Weights of a small GPT-style language model, trained from scratch on English Wikipedia.
Size: width 192, 2 heads of 96, MLP 1536 squared ReLU.
Each number is 128 + 24 x the weight over its row's rms, rounded and kept within 0 to 255. Layers, rows and columns count from 0. The size above them is the row's rms in percent of the matrix's.

# layer 2 attention query, 192x192, rms 0.102, rows 0-52, columns 128-191
size [ 97 102 100  90  90  90  98  89 102  88  96  96  87  83 117 106  99  97 121  89  89 100  91  88  98 104  86  92 113 101  92 101 101  96  93 133 107 105  93  96  80 115 108  95 109  94  86  94  99 102 101  93  90]
[[124 185  90 126  90 151 134 166 136 152 132 124  98 132 111 181 168 117 154 169 144 136 132 132  82 156 146 137 142 146 157 132 176 115 123 136 149 147 165 105  90 105 129 125 130 148  89 129 125  97 123 114 154 144 150 115 114 160 158 171 118 118 113 151]
 [ 97  62 178 150 111 174 103  91 140 160  98 154 128 148 162 162 125 151 135 102 145 113 137 119 140 124 142 138 156 149 101 124  99 141 123 133  93 113 156 104 111  66 123 132 139 124 107 140 148 182 113 153 118 109 111 108 132 125 140 137 161  97 119 118]
 [125 159  97 155 145  82 135 154 124 134 123 111 112  91 161 130 141 140 107 145  99 101 151 158 145 165 134 127 120 114 145 160 183 109 145 106 114 132 115  94 146 167 129  80 136 116 126 143 105 146 108 149 109 139 141 113  80  89 126 140 139 170 119 115]
 [114 132 188 108  83  83 153 152  92 190 135 110  96 116 144 135 121 135 162 131  87 135 154 105 118 145 106 129 204 161 169 129 160 110 124 139 121 143 156 152 134 127 122 102 169 106 104 127 128 117 128 110  83 119 122 161 125 119 121 119 128 135 172 142]
 [124 108 147 130 123 140  96 138  96 129 119  98 153 101 185  86  69 132 160 160 141 119 118 120 121 123 111 124 103 152 136 100 119 111 111 149 111 127 106 134 145 130 152  85  78 147 116  95 126 144 154 132 108 106 109 104 132 102 151 104 105 116 130 161]
 [120 123 148 140  96 146 132 149 100 137 111  91 150 130 190 109 133 112 163 161  78  93 134 107  99 111 169 137 151 129 175 125 168  91 123 125  91 109 140 115 129  56 164 124 148 138  85 102 138 126 133 158 115 138 138 110 153 122 128  85 128 141 176 132]
 [154 171 158 110  95 144 128 118 150 166 136 140 148 143 155 148 119 130 153 172 124 177 107 146 102 130 120 150 182 123 132 123 119 138 128 107 117  93 105 162 157 108 140 104  96 145 147  92 169 130 145 121 102 130 124 117 122 153 125  97  95  87 157  95]
 [ 91 139 118 125 122  81 142 102 141 144 101 134 153 113 140 114 115 104 145 104 124 163 156 140 131 103 133 159 126 141 104 140 121 127  83 140 115 130 144 150  82 171 161 117 101 112 133 123 125 106 111 159 137 162 119 116  93 121 143 168 107 115 126 118]
 [133  76 197 139  82 131  97  72 146 126 149 123 144 213 132  71 139 124 157 112 152 122 126 103 129 124 145 141 116 129 116  96  69 151 170 133 110 128  90 134 152 127  88  92 129 112 134 114 136 132 139 109 140 127 138 118 109 118 120 105 143 127  80 136]
 [123 124 130 133 135 134 105 117  97 144 124 124 135  96 143 145 114 121 180 150 137 116 113 116 118 109 154 166 126 116 102 112 145 108 111 177 113  82 160 136 147 104 160 110 136 140 118 166 161 133 126  91 144 136 107 165 108 119 137 123 136 189 124 106]
 [140 146 136  97 121 119 107 155  98 125 168 158 110  81 134 132 113 139 127 160 136 151 128 115 126 134 114  96 124  90 107 113 158 149 112 153 159 148 114 136 104 155 111  91  94 129  72 120 147 164 150 136 129 137 125 113 103 134 139 143 116  98 137 123]
 [152 156 158 140 130 109 125 149 114 174 142 150 136 139 114 139 131 146  54  97 126 139 151 129 148 117 133 104 139 145 140 139 131 129 131 137 173 141 130  87 156 124 129 180 107 129 117 139 120 145 142 150 130 118 140 124 110 140  65  95 130 147 131 127]
 [150 173 172 126 106 137 106  67 182 111 105 113 149 167 143  97  61 155 129 118 142 145 123  79 113 100 170 137 133 127 152 114 100 120 107 105 121 119 164 138  98 153 154 172 132 149 133 127 110 112 124 129 124 152 125 158 142 128 143 123 149  86 138 162]
 [114 107 193 130 112 128  90 109 120 133 115 149 150 134 155 114 142 119 129 103 127 144 103 122 190 105  78  99 139  78 143  98  95 158 157 168 120 130 119 109 169 124 150 119 131 127 105 117 114 164 110  99 117 118 122 128 132 142 126 119 109 149 130 166]
 [161 142  78 126 159 124 121 146 116 111 166 113 137 104  89 114 106 133 103  87  87 161 126 101  98 135 113 131 123  99 131 135 130 131  82 145 174 154 101 145  82 154 150 111 112 121  77 160  93 118 124 156 150 111 108 119 152  79 111 151 132 120 139 122]
 [156 125 170 115 183 132 137 115 138  92  80 154 119 149 125 148 121 124 123 113 172 138  91 130 158  92 157 127 131 136 125  92  70 144 152 131 137 110 128 115 110 139 114 142 128 156 155 112 142  91 114 127 106 132 151 130 128 156 105 117 166  95 147 155]
 [146  95 159 158 155 105  89 126 128 137 144 150 134 169 126  86 135 102 110  93 145 136 129 131 156 120 105 101  72 122  79 140 119 167 136 138  75 157 100 151 114 127 119 136 125 130 127 115 105 161 104 129 107 158 130 140 162  80 135 136 135 105  92 172]
 [109 192  62  89 108 129 145 118 132 131 142  95 156  91 128 165 131 129 142 124 121 125  95 112  93 123 138 124 130 163 163 130 130 114 110 126 152 155 106 181 106 161 148  96 132 123 113 118 102  97 143 128 152 137 130 125 162 149 147 186 103 137 137  95]
 [161 120 157 166 110 103 104  59 151 135 123 136 167 123 105 157  86 154 137  89 126 124 133 105 110 118 156 163 135 133 108  87  75 128 117 136 113 111 129 128 114 116 140 111  98 139 114 165 145 103 151 139 121 133  92  93 160 110 115 103 154 117 120 133]
 [136 162 142 119 172 111 141  89 149  68  93 153 138 122 103 138 131 137 140 168 164 122 101 126 106 145 175 152 130 164 124 105 131 114  99 107 130 132 140 142 135 160 116 115 137 131 161 150 106 105 130 128 140 135  94 158 133 127 165 171 120  70 126 121]
 [138 130  68 121 144 134  85  95 121 108 114 147 155 152 141 168 100 206 100 119 128  87 114 145 133 112 119 157 167 142 102 110 142 127 118 126 123  98 114 136 130  89 165 141 126 136 142 132 146 143 134 145 123 106 107 109 135 127 128 140 121 107  98 164]
 [128 171 151 144 173 111 138  96 109 150 127 114 131 107 160 157 143 149 117 166  86 103 142 128 103 143 120 165 164 154 138 101 119  94 132 105 124  92 132 109 151  85 123 138 128 125 143 119 125  99 113 137 100 151 112 139 129 118 114 133 131 153  92  94]
 [150  72 137 145 118 134 149 143 175 152 154 162 162 153  93 140 114  77 172 154 147 120 128 134 122 125  98 105  96 127 113 114 123 154 132  78 110 129 132 106 156  97 140 141 116 142 108 159 134 129 129 118 143 142 104 136 149 181 160 129 110 108 112 128]
 [147 117 157 138  85 174  98 102 141 102 123 112 164 118 169 135 131 124 116 109 151 144 102 135 113 109 158 114 163  59 122 110 113 135 124 179 132 104 115 148 153 128 123 122 132 171 165  95 116 176 138  82 126  79 131 114 138 120 103 104 115 137 115 106]
 [154 138 150 119 162 124  98 143 133 136 155 104 132 172 127  97 112 160 107 123 118 103 176 100 138 166 115 106 129 103 168  83 130 138 129 156 128 155 140 118 114 136 178 129 141 152 154 120 132 136 134 115 106 111 165 150 165 107 128 133 148 161 145 173]
 [154 118 152 103 123 135 147 106 121 129  97 132 143 107 146 152 123  90 125 149 166 144 107 119 191 121 140 129 179 101 111 127 108 153 128 136 127 145 115  96 173  99 115 153 152 125 154 122 126 147 102 148 108 121 135 162 149 144 115 122 141 143 124 139]
 [124 136 123 158 142 123  90 114 143 143 105 149 148 160 217  96 115 151 111 122  90 116 120  84  94 131 101 159 144 167 119 114 118 127 120 145 119  88 122 149 144  99  96 125 147 118  79 122  95 146  96 125  88 132 111 149 147  98 131  90  98  70 110 134]
 [126 148 153 148 115 115  92 129 159 109 176 138 140 126 128 123  77 139  92 129  97 157 131  97 100 123 137 187 170 136  91 133 103 102 101 125 173 134 110 151  89 156 125 168 101 146 138 135 121 114 147 129 101 150 111 116 117 120 140 114  73 118 125 137]
 [108 110 150 126 103 104 105 135 148 147 110 105 134 108 101 127  98 189 108 101 129 151 137  91 115 140 141 167 123 118 154 125  82  85  94 132 144 112 120 147 117 141 129 122 105 120 133  82 146 133 161 161 127 132  91 142 118 126 118 142 142 112 118 104]
 [129 145 140  90  88 110  77 112 131 135 129 124 148 126 145 127  99 176 112 127 113  77 129 121 105 159 135 164 134 163 111  94 148 109 124 137 119 151 140 150 138 143 111 126 125  98 122 160 166 118 150 143 124  94  95 161 177  84 106 124 130  81  84 144]
 [133 145 138 165 105 173 118 167 144 159 143 133 171 173 121 122 132 117 129 114 154 124 124 144 110 127 141  58 115 127 148 130 130 158 121 148  97 137 155 142 165 104 138 120 112 170 117  97 120 171  83  84 131 109 136 118 117 134 117 102 100 157 152 114]
 [122  96 126 119 118 135 119 112 134 127 162 111 143 103 154 142  84 149 151 140 149 137  98 105 101 124 144 121 134 124  85 116 115 107  93 130 107 142 130 156 109 145 122 110 102 120 112 120 139 142 139 139 101 113  78 123 154 137 179 102 107  92 139 164]
 [120 178 145 101 111 128 163 176 100 156 115 124 131 121 151 144 118 131  99 154 136 134 148 168 133 165 135 142 144  99 149 143 124 141 114 126 140 106  91 140 158 125 124 106  96 129 159 133 142 125 156 105 125 120 142 142 107 180  55  99  94 129 179 119]
 [162 141 137 153 191 119 120 116 122 134 151 136 160  95 114 141 110 159 105 157 164 129 114 143 143 133 159  96 106 109 108  76 123 158 135  96 159 122 141 126 155 148 123  96  66 139 143 110 190 119 120 108 115 147 142 103 128 166 123 108 140 125 116 145]
 [129 122 108 140 113 139 189 108 127 149 109 102 118 127 134 120 170 110 155 157 138 159 120 139  81 118 143 146  80 183 143 146 145 100 128 165  99  92 158 149 147 123 122 113  89 135 111 133 170 162 102  90 147 153 127 124  89 161 135 145 138 137 147  79]
 [144 139 112 110 151 137 185 144 108 157 112 117 128 135 113 149 178  96 132 175 158 130  96 168 154 113 129  84 128 127 158 127 167 154 149  96 110 115 143 117 129 138 101 125 167 113 155 130 146 123  83  97 136 129 174 138 112 141 122 152 114 153 107 120]
 [113 113 125 133 137 105 112 146 128 146 129 125 126 103 130 135 128 142 150 117 100 126 118 117 161 147 133 159 146  99 161 110 120  95 122 151 153 105 114 152 141  88 109 122 172 153 129 119 102 107 101 128 121 115 144 130 108  89 142 153 150 156 160  94]
 [135 115 114 156 173  95 133  87 170 120 108 120 147 113 116 136 149 134 132 101 121 139 147 140 114 152 160 140 139 187 142 138 104  85 116 132 115 120 143 123 154  91 133 143  90 126 139 153 167 132 173  94 138 136 124 139  96 140 133 132 134 130 126 121]
 [120 116 122 158 131 133 121 164 141 159 112 152 135 157 118 105 119  77 149 124 125 129 146  94  98 147 101 156 120 158 137 123 161  80  81  94 113 134 177  95 136 107 137 148 129 127 130 110 125 159 107 152 136 178 145 135  82 148 160 139 160 101 106 120]
 [125 101 113 136 122  89 142 153 143 104  90 132 128 141 129  93 123 105 144 112 127  86 150 147  91 166 102 152 115 152 153 131 153  81  99 113 136 105 125  95 119 113 176 125 156  88 137 104  82 105 127 163 150 140 118 116 118 136 117 113 108 138 168 138]
 [105 116 110 104 106 132 145  83 147 145 151 117 175  79 124 136 107 154 106 129 150 143 145 132 100 141 150 166 141 152 103 124 104 120 150 152 132 134 110 146 121 132 109 116 113 115 126 124 146 118 174 148 135 136 102 122 129 155 112 132 126 111  85 115]
 [107 103 146  74 103 103 113 165  79 149 150 158 123 121 148 117  98 149 132 146 108 112  90 162 162 150  89  90 205 120 136 122 165 120 164 145 155 158  84 126 126 166 131 100 111  89 121  84 130 125  99 149 109 113 139 123 143 124 124 139  94 109 140 146]
 [160 129 119 181 145 147  91 167 153 168 175 156 133 177 133 102 146 152 133 104  92 103 145 142 116 146 111 118 116  97 115 118 123 127 123 118 153 108 114 115 150  90 128 143 127 137  59 153  93 145 163 143 141 108  90 117 147 118 153 127  98 122 123 130]
 [109 133 101 107  95 148 143 159 108 152 104 118 149 154 140 138  92 132  97 138 122 161 120 130 184 125 116 100 184 102 102 158 159 133 158 154 119 148 132 118 122 101 127 146 111 150 155 150 115 122  95 155 117  85 123 122 125 142 129 146 138 111 108 128]
 [120 139 141  93 171 134 156 149 134 169  83 132  83 124  55 130 140 140 115 172 131 150 125 132 139  96 108  92 108 114 159 135 150 167  85  72 152 142 174 113 129 136  98 136 164 112 167 156  88 101 116 128 131 128 131 154 154 111 102 158 142 118 138 116]
 [125  99 118  74  96  89 120 145 124 124 170 160 176 123 125 155 153 150 120 140 174 123 132 110 182 106 114 125  84 105  97 128  92 164 137 132 116 157 131 182 120 137 111 114 142  86 148 102 158 143 147 106  83 134 179 102 113  79 151 134 137 142 114 110]
 [142 150 128 110 117 116 111  97 170 145 153 116 151 165 134 117 108 157 137  94 152 117 130 101 125 130 146 126 105  87 109 100 135 139  97 134 114 160  92 123 104 134 107 137 113 117 120 126 134 106 163 128 133 128 119 146 154 105 175 149 122  94 103 128]
 [ 96 147 111 119 159 161 130 165 101 139 125 116 101 114  92 161 113 124 135 122 154 141 151 150 129 191 136 104 126 175 178 135 133 133 132 107 185 129 156 126  94 128 116 134 143 157 104 175 144 133  92 126 133 110 104 124  85 134  82 154 135 131  99  97]
 [ 98 112 146 130 157 158 117 132 129 149 160 122 150 132 126 108 165 159 117  92 107 166 139 122 142 141 108 124 156 123 126 121 120 127 159 155 147 122 122 125 165 110 106 157 132 127 149 111 207 127 134 146  86 106 155 102 119  95 140  95 152 164  86  90]
 [132 133 108 164 143 106 130 112 142 141 109 113 107 126 177 126 135 119 133 101  82 122 109 105 115 113 130 144 137 133  91 131 148 122 128 174 123  97 151 134 122 109 181 133 106 134  87 150 119  96 115  85 117 115 119 170 157 136 152 142 140 139 168 124]
 [112 147 145 134 153 118 132 137 148 124 100  98 105 110 130 141 139 123 131 120 123 109 194 150 104 150 128 146 149 143 152 125 149 102 118 111 132  86 165 111 134  87 130 118 129 163  99 145 145 120 135 150 142 128 134  99 120 163 115 113 146 136 138 125]
 [136  85 181 120 158 109 105  69 114  97 139 131 129 132 128 123 145 118 141 172 151 125 114 102 146 143 192 142 126 187 103 106 115 120 136 129  91 138 147 116 144 152 122 155 171 118 169  95 128 144 110 106 121 131 122 157 118 116 145 127 180 161 120 158]
 [139 179 108 153 115  98 141 117 172  95 138 128 143 146 135 103 124 131 155 144 136 107 105 128 109 121 132 108  93 166 125 134 165 123 134  94  77  91 119 108 154  95 146 130  98 143 120 119  90 120 129 121 158 165  90 159 133 148 160 117 102  98 119 140]]
# layer 2 attention key, 192x192, rms 0.101, rows 0-51, columns 128-191
size [101  96  87  93  90  94 106  89  88  89  91  99 113  99 112 105 111  91  79  96  85  93  96  98  97 120  90 105  79 107  91 102  98  87  87  79 109 102 106  99 100 100 102 101  86  93  82  93 106  87 102 103]
[[118 102  93 109 119 119 148 176  95 166 102  88 107 126 105 175 105 135 130 165 124  99 140 146 140 177 168 113 156 109 153 145 163 126  90 111  82 165 141 114 131 121 153 132 138 122 145 156 123 114  95 120 189 109 117 129 129 168 137 136 100 126 150 148]
 [ 92 118 113 120 127 176 101 144 103 166 114 114 142 132 199 143 168 115  91 131 158 115 104 110 178 127 148 110 159 146 140  97 138 123 133 107 102 114 158 125 138  93 109 164 159 110 141 114 130 113  79 140 126  82 106 125 155 142  90 143  89 150 155 131]
 [131 124  95 135 102 125 127 163 160 149 148 124  88  84  87 128 111 109 138 127 166 111 139 107 109 198 107 140 121 133 131 149 173 106 119 126 172 140 120  80  92  96 138 122 117 120 138  88 127 168 107 193 124 170 150 117 104 113 141 138 138  84 118 156]
 [ 98 141 147 145 106 136 171 142 117 144 138 118 112  68 120 145 112 106 145 160 124 125 129 164 123 144  83 121 168 123 130 151 137 117 135 133 132 156 149 108  88 119 119 143 123 101  87 128 181 121  95 154 141 146 111 127 106 109 150 128 166 138 120 110]
 [ 91  88 120 107 103 150  99 161 118 116 130 131 119 142 168 141 116 144 109  91 159 126 134 119 121 167 172 118 107 133 110 117 133  95 118 209 120 120 106 169 144 116 103  92 101 142 122  72 140 197  87 104 131 135 157 135 127 119 166 116 109 127 113 127]
 [109 141 121 145  65 107 133 113 136 106 163 130 173 110 181 157 113 139 112 143 113 106 121  86 128 133 138 131 153 112 124  97 150 103 142 155 134 114 133 161 142  77 160 109 128 149 129 112 126 156  87 135 146 173 161 132 118 114 135  86 170 158 123  92]
 [101 136 141 166 102 123 140 134 105 138 112 155 171 143 146 132 117 136 169 165 126 143 113 138 117 130 133 143 175 138 115 101 141 104 119 147 128 151 137 114 141 121 108 120 138 122 117 117 152 133 155 112 140 139 120  98 129 193 148 110 154  99  99 103]
 [125  83 130 132 112 121 152 149 153  93 113 116 131  73 104 131  74 123 117 140 165 110  93 108  93 139 110 166 110 147 126 132 103 106  99 124 161 138  91 174 129 180 127 102 136 132 162 146 127 122 103 114 140 122 142 125 109 144 169 123 110 136 152  96]
 [133 113 141 132 114 110  70 140 157 101 108 139 163 142 154  99 128  93 133 137 101 124 120 134  86  78 151 102 115 124  90  93 139  91 132 166 113 107 104 168 132 146 118 160 132 128 128 121 128 154 138 140 154 146  83  86 147 150 133 113 118 134 134 129]
 [118 132  88 112 127 137 133 115 145 163 109 117 146 122 159 147 143 137 112 124 133 116 158 156 129 124 103 152 122 155 155 131 128 124 163 149 143 102 164 119 159 107 104 114 126  98 142 120 119 137 125  65 109 122 150 173 164 130 165 124 181 112 171  98]
 [124 139 119  86 108 142 105 156 111 136 116 128 116 104 154 112 116 130 130 152 137 146 114 173 123 167 133  84 129 105 114 123 130 144 108 124 144 163  98 148  80 162 153  91  93 121 105 118 136 139 104 137 145 145 149  90 144 137 124 138 105  73  85 108]
 [131 132 157 177 142 131 137 110 117 179 130 134 150 114 116 107 131 143 131 133  85 150 140 162 152 154 136 166 176 118 138 149 145 126 162 106 161 143 150  66 115  76 120 135 110 115 107 145 161 119 160 148 117  75  99  84 137 131  70 128 125 131 111 143]
 [143 119 139 135  95 131 122  77 157 103 107 115 168 134 170 152  85 159 125 105 161 130 110  63  95  88 169 127  95 142  83 123 133  84  90 126 119 144 111 147  86 103 134 141 154 160 126 152 120 100 116 158 146 110 114 124 120 131 158 137 130 108 139 110]
 [ 96 105 146 121 135 145  97 129 156 127 132 136 139 128 193 123 171 136 114 100 102 157 117 113 169 118  96 103 114 129 118 100 125 138 136 153 146  88 127  91 148 111 134 120 125 129 109 128 122 141 103 137 100 139  93 153 142 103  88 116 186 129 145  81]
 [149 150 124 131 161 148  81 121 149 114 126 118 113 112  96 133 132 188 104 112 131 111 144 118 106 122 116 117  85  80 128 124 111 163  94 103 170 137 101 145  84 156 127 127  93 158 104 161 134 115 134 162 122 118 119  98 117  87 144 156 134 120 108 123]
 [149  99 148 118 177 128 151 102 134  82 100 138 136 155 123 146 126 101 132 158 114 180 102 126 156 123 137  88 130 150  98 113  81 149 108 101 141 110 133 119 135 123 128 138 113 115 136 155 125  84  90  73 139 148 105 122 149 190 119 108 124 133 152 146]
 [128 102 127 127 151 116 123 142 157 106 123 149 133 160 112  93 145 142 124 112 131 118 121 144 170 111  87  81 108 121  93 132 104 170 142 130 148 119 107 136 135 160 139 168 173 125 125 105  68 186 101 104 121 120 135 152 162 120 121 125 126 151 131 142]
 [135 145 101 104 123 147 142 142 121  92 131 127 105 105 125 148 101 170 102 129 163  97 154  70  48 155 135 106 117 124 153 116 133 127  87 148 128 103 122 133 110 151 149  88 123 124 144 132 112 102 124  98 114  95 106 153 142 118 144 150 112  82 169 133]
 [134 133 152 156 140 152 124 114 135 152 120 116 135 115  97 161 129 122 129 123 141 175 104 155 103  99 109 163  86 126 120 149 124 119 140 104 144 117  87  93 103  93 117 179 114  92 113 150 163 140 135 115 149 108 114 132 118 167 112 155 156 153 123 103]
 [164 113 117  76 138  96 156  93 143 101  92 132 137 100 119 164 122  96 134 137 163  84 109 119  81 167 144 169 117 138  75 107 104 105  94 117 134 143 149 150  96 178 141 182 131 102 154 161 128 121 153  86 137 126 133 123 139 125 125 165 129 112 139 118]
 [119 121 102 129 120 126  81 112 122 172 151 111 136 167 176 107 154 189  76 101 125 101 163 105 136 153 135 136 113 132  88 109 124  98 111 120 120 128 157 106 104  97 169 189 134 108 174 106 104 133 125 121  97 145  91 150 162 103 142 122 144 114 104 133]
 [152 140  87 154 117 131 131  93 143 139  96 131 158 131 127 154 135 127 135 125 106 138 126 147  92 145 119 169 129 163 152  99 125  73 154 120 174 129 146 115 125  94 109 153 141  86 133 114 161 135 118 130 108 113  89 104 113 104 156 153 167 101 142 101]
 [104 142 146 136 134 127 168 129 136 130 135 149 129 150 106 151 150 101 131 132 157 150 115 157  91  77 142 121 119 153 147 121 192 155  98  86 120 136 112 151 130 154 144 155 150 148  87 153 129 158 146 105 115 142 117 101 162 150 135 110 120 131 144 132]
 [127 111 168 146 130 149 114  94 126  93 135 131 111 129 163 110 123 147 147 109 117 116 119  86 133  99 178 128 123 116 102 120  73 136 147 187 107  95  89 163 143 104 137  71 119 140 123 142 142 103 108 146 163  96 128 128 151 116 115 135 140 127 133 111]
 [166 121 138 125 140 155  98 130 154 142 152 125 143 162 134 116 163 155 129  84 109 150 163  76 132 155 115  82 104 127 110 147 114 122  87 161 107 139 143 122  89 112 147 167 142 136 167  88 124  96 100 144 100  82 120 157  96 107 118 157 121 127 123 142]
 [107 119 129  94 117 115 134 109 120 113 140 114  98 155 119 133 143 128 126 147 131 139  94 153 182 111 146 133 163 111 120 149 109 139 171 147  92 122 153 118 133 146  93 118 171 107 133 122 117  93 109 115 158  99 147 141 143 128  82 119 111 144 124 153]
 [110 126 105 162 115 102  81 118 112 104  92 107 134 151 167 115 158 169 147  96 127 135 124  84 139 102 108 127 131  94 133  95  55  93 138 153 131 104 118 160 176 109 149 125 131 132  98  73 131 132 122 144 137 174 128 132 124 124 174 107 157 144 136 126]
 [156  99 140 114 149 127  94  90 122 120 115 101 159 115 144 126  87 166 100 108 119  99 113  77 119 137 123 177 127 145 105 103  96 128  98 100 143 154 121 143 113 139 122 147 127 120 114 139 142  96 101 177 152 116  99 121  95 132 156 140 164  87 105 129]
 [133 115 117 125 120 132 136 127 111 111  98 105 114  93 123 148 117 157 134 110 148 110 152 115 118 144 164 144 139 110 139 131 134 130 119 129 142 154 107 150  70 153 143 115 126  93 145 167 161 120 148 164 149 135 105 120 113 107 136 200 143 138 101 129]
 [100 143 100 141  87 145  87  78  89 131 164 112 126 118 161 155 143 172 119 118 154 116 143 107 101 136 128 132 122 149  91 139 121  83 117 113 156 120 120 142 114 124 126 137 105 126 108 130 153 155 166 180 146 170  81 115 147  94 166 141 142 125  97 129]
 [ 94 106 145 182 128 159 153 120  99 140 135 128 104 159 149 100 164 137 140 135 112 103 130 126 116 121 175  88 112 136 132 150 153 143 158 127 128  98 116 147 133 119 145 137 156 178 117 121 126 148 140 119 150 119 132 107 143 102 107 127 131 148 135 120]
 [129 121 138 109 113 118 131 109 115 137 134 129 123 100 131 144 107 126 163 122 146 101 121  99 128 127 132 163 106 128 110  93 120 107  76 128 110 144  95 185 117 134 158 160 136 120 113 135 155 168 139 123 160 129 127 142 119 123 145 112 159  86 123  93]
 [111 172 109 168 108 125 140 127 101 120 153 145 126 102 130 131 105 121 164 170 110 144 120 155  94 125 136 113 174 113 165 138 146 134 148 160 143 159 122  87 115 133 143  63  69 151 114 135 168 110 162 132 174 135 125  64 124 176 115 117 100  86 105 137]
 [109 132 131 106 171 153 152 130 132 166 127 150 111 153 134 153 138 108 156 152 131 169 136 127 132 151 125 136  90 172 146  98 138 137 116 123 159 119 134 124 126 124 140 131 111 143 146 146 166 137 110 107 130 123 119 101 125 176 127 130 128  81 156 131]
 [115 106 151 121 116 102 152 141 125 110 133 141 162 111 100 118 129 121 176 156 125 122 150 131  95 114 148 160 123 152 179 137 149 134 120  77 143 124 127 158 181 138 136  80 158  89 134 115 151 138 162  93 147 142 113 156  81 170 144 113 121 146 111 100]
 [129 148 131 156 123 113 130 146 142 155 137 151 128 136 167 154 126  99 153 161 111  98 136 128  99 120 110 101 117 115 136 125 153 156 149 111 121 144 177 114 165 120 131 100 104 166 107 155 112 115 118 108 110 130  94 115 161 168 114 123 116 157 109 106]
 [120 102 110 141 134 125 105 134  96 117 123  88  75 129 126 158 124  98 136 102  88 114 144  78 130 141 137 110 136 112 146 115 120 102 123 122 111 124 109 127 153  90 108 127 160 119 121  82 130 100  42 156 149 115 146 131 128  79 176 127 171 149 119 141]
 [150 132 128 125 142 133 143 126 128 139 109 129 148 107 122 160 111 147 134 130 135  96 146 127  75 153 137 199 106 170 164 139 117  98 104 112 152  93 137 131 163 110 105 136 132 105 155  92 163  98 158 117 118  88 130 154 122 123 121 123 138 151 134 122]
 [120 116  99 161 128 101 161 115 144 168  97 113 132 160 124 118 138 147 124 150 145 105 150 142 126 160 142 174 132 145 115  92 149  99 141  91 134 145 171 122 143 102 165 183 173 107 114 129 164 149 132 122  91 135 110 114  78 118 160 158 106 129 114 151]
 [121 162 118 176 106  98 150 125 153 110 102 106 147 130 121 107 131 125 105 154 123 122 125 138  99 159 142 150 154 116 125 126 156 123 123 113 133 118 136 124 134 104 126 173 116 118 102 127 138 133 143 125  87 165 155  91  70 133 157  95  99 126 142 136]
 [127 141 120 119  95 104 134  85 106 137 121 127 166 118 112 120 101 135 104 147 123 102  85 134  98 149 178 167 133 107 134 106  97 117  96 124 127 146 112 154 119 137 110 153 117  87 143 165 156 110 174 126 147 124 124 117 145 125 112 162  81 122 116 117]
 [ 80 152 120 130 101 108 128 199  93 162 118 132 111 125 151 124 144 130 141 158 112 163 141 142 147 163 105  99 201 127 116 135 115 162 143 144 133 133 116 131 115 179 134 103 134 107 117  86 141 136 105 146  89 145 127 142 108 122 117 113  81 117 142 112]
 [130 168 149 114  96 111  88 134 153 161 137 163 154 141 164 123 149 145 118 112  99 128 138 127 104 117  98  88 128 133 126  81 163 136 112 102 136  96 100 119 162 103 130 171 128 166  97 103 117 167 136 155  70 106 125  95 170  80 130 147 123 121 135 134]
 [ 88  98 133 123  98 141 115 130 101 152 148 125 106 145 171 125  92 115 120 150 140 110 135 164 171 137 132 119 186 122 118 128  99 140 135 144 125 166 143 125 137 164 111 128 159 168 142 128 108 133 105 188 129 101 136 123 140 115 105 129 113 114 124 143]
 [118 172  73 118 141 143 159 106 149 159 129 128  91 131  92 166 137  99 108  89 158 116 128 132 164 121 110 103 133 120 122 122 153 153 155 115 150 128 169 101 116 155  86 127 122 160 133 181 122 132 170 106 120  97  93 141 130 105 109 156 106 113  99 116]
 [139 132 109  91 141 150 116 114 145 131 120 109 124 108 140  97 149 136 147 121 123 136 151 120 151 162 115 119 135 113  98 106 151 138  91 103 117 149 132 118  94 138  91 108 148 107 137 122 106 127 120 141 100 124 102 165 166  96 141 173 119 106 131 132]
 [150 149 138 120 146 154 137 122 176 119  91 128 140 147 106 141 120 143 124 100 153 132 129 136 115  71 125 104  74 101 103 155 122 109 116 161 106 128  99 123 134 144 118 136 137 146 133 163  70 166 155 140 124  96 125 112 165 150 140 175 125  84 127 127]
 [111 136 142 121 164 145 158 150 117 202 115 143 109  96 128 166 104 124 118 158 147 151 140 145 126 168 160 112 123 110 111 131 126 131  86  90 137 183 189  98  95 144 113 112  90 165 119 120 164 101 132 113 155 120  89  81 142 142 135 170 128 128 168 140]
 [128 115 148 108 140 132  78 132 100 161 121 129 119 125 126 129 152 141 137  90  64 150 170 129 157 148 130 156 151 126 153  92 116 129 131 141 130 139 126 161 174  93 101 141 139 100 154 114 186 123 125 181 106  82 120 134 122  93 125 146 153 163 139 106]
 [147 140 150 106 110 123  84 120 154 126 128 102 169 146 126 122 148 162 104 123  91  92 153 106 128 107  85 136 143 144 175 163 127 101 154 120 105 100 115 105 155  76 139 126 150 110 175 108 114 145 112 123 119  99 153 177 153 121 150 122 136 152 161 103]
 [136 137  89 176 124 156 157 147 121 161 141 137 139 133 119 143 159 121 107 169 135 138 160 158 116 196 145 146 148 127 167 136 142 101 156 132 126 138 134 103 151  89 130 126 124 113 159 126 141 135 130 110 154 123 157  74 116 148 130 155 132 179 123 162]
 [132  84 138  97 156 114 149 103 158 112  96 117 134 149 139 128 151 105 138 131 123 118 129  96 139 141 145 144 110 160  80 124  79  86 142 141 134 119 156 158 127 110 115 159 153  95 172 117 145  98  86  88 131 111 138 155 137 121 114 109 126 135 145 154]]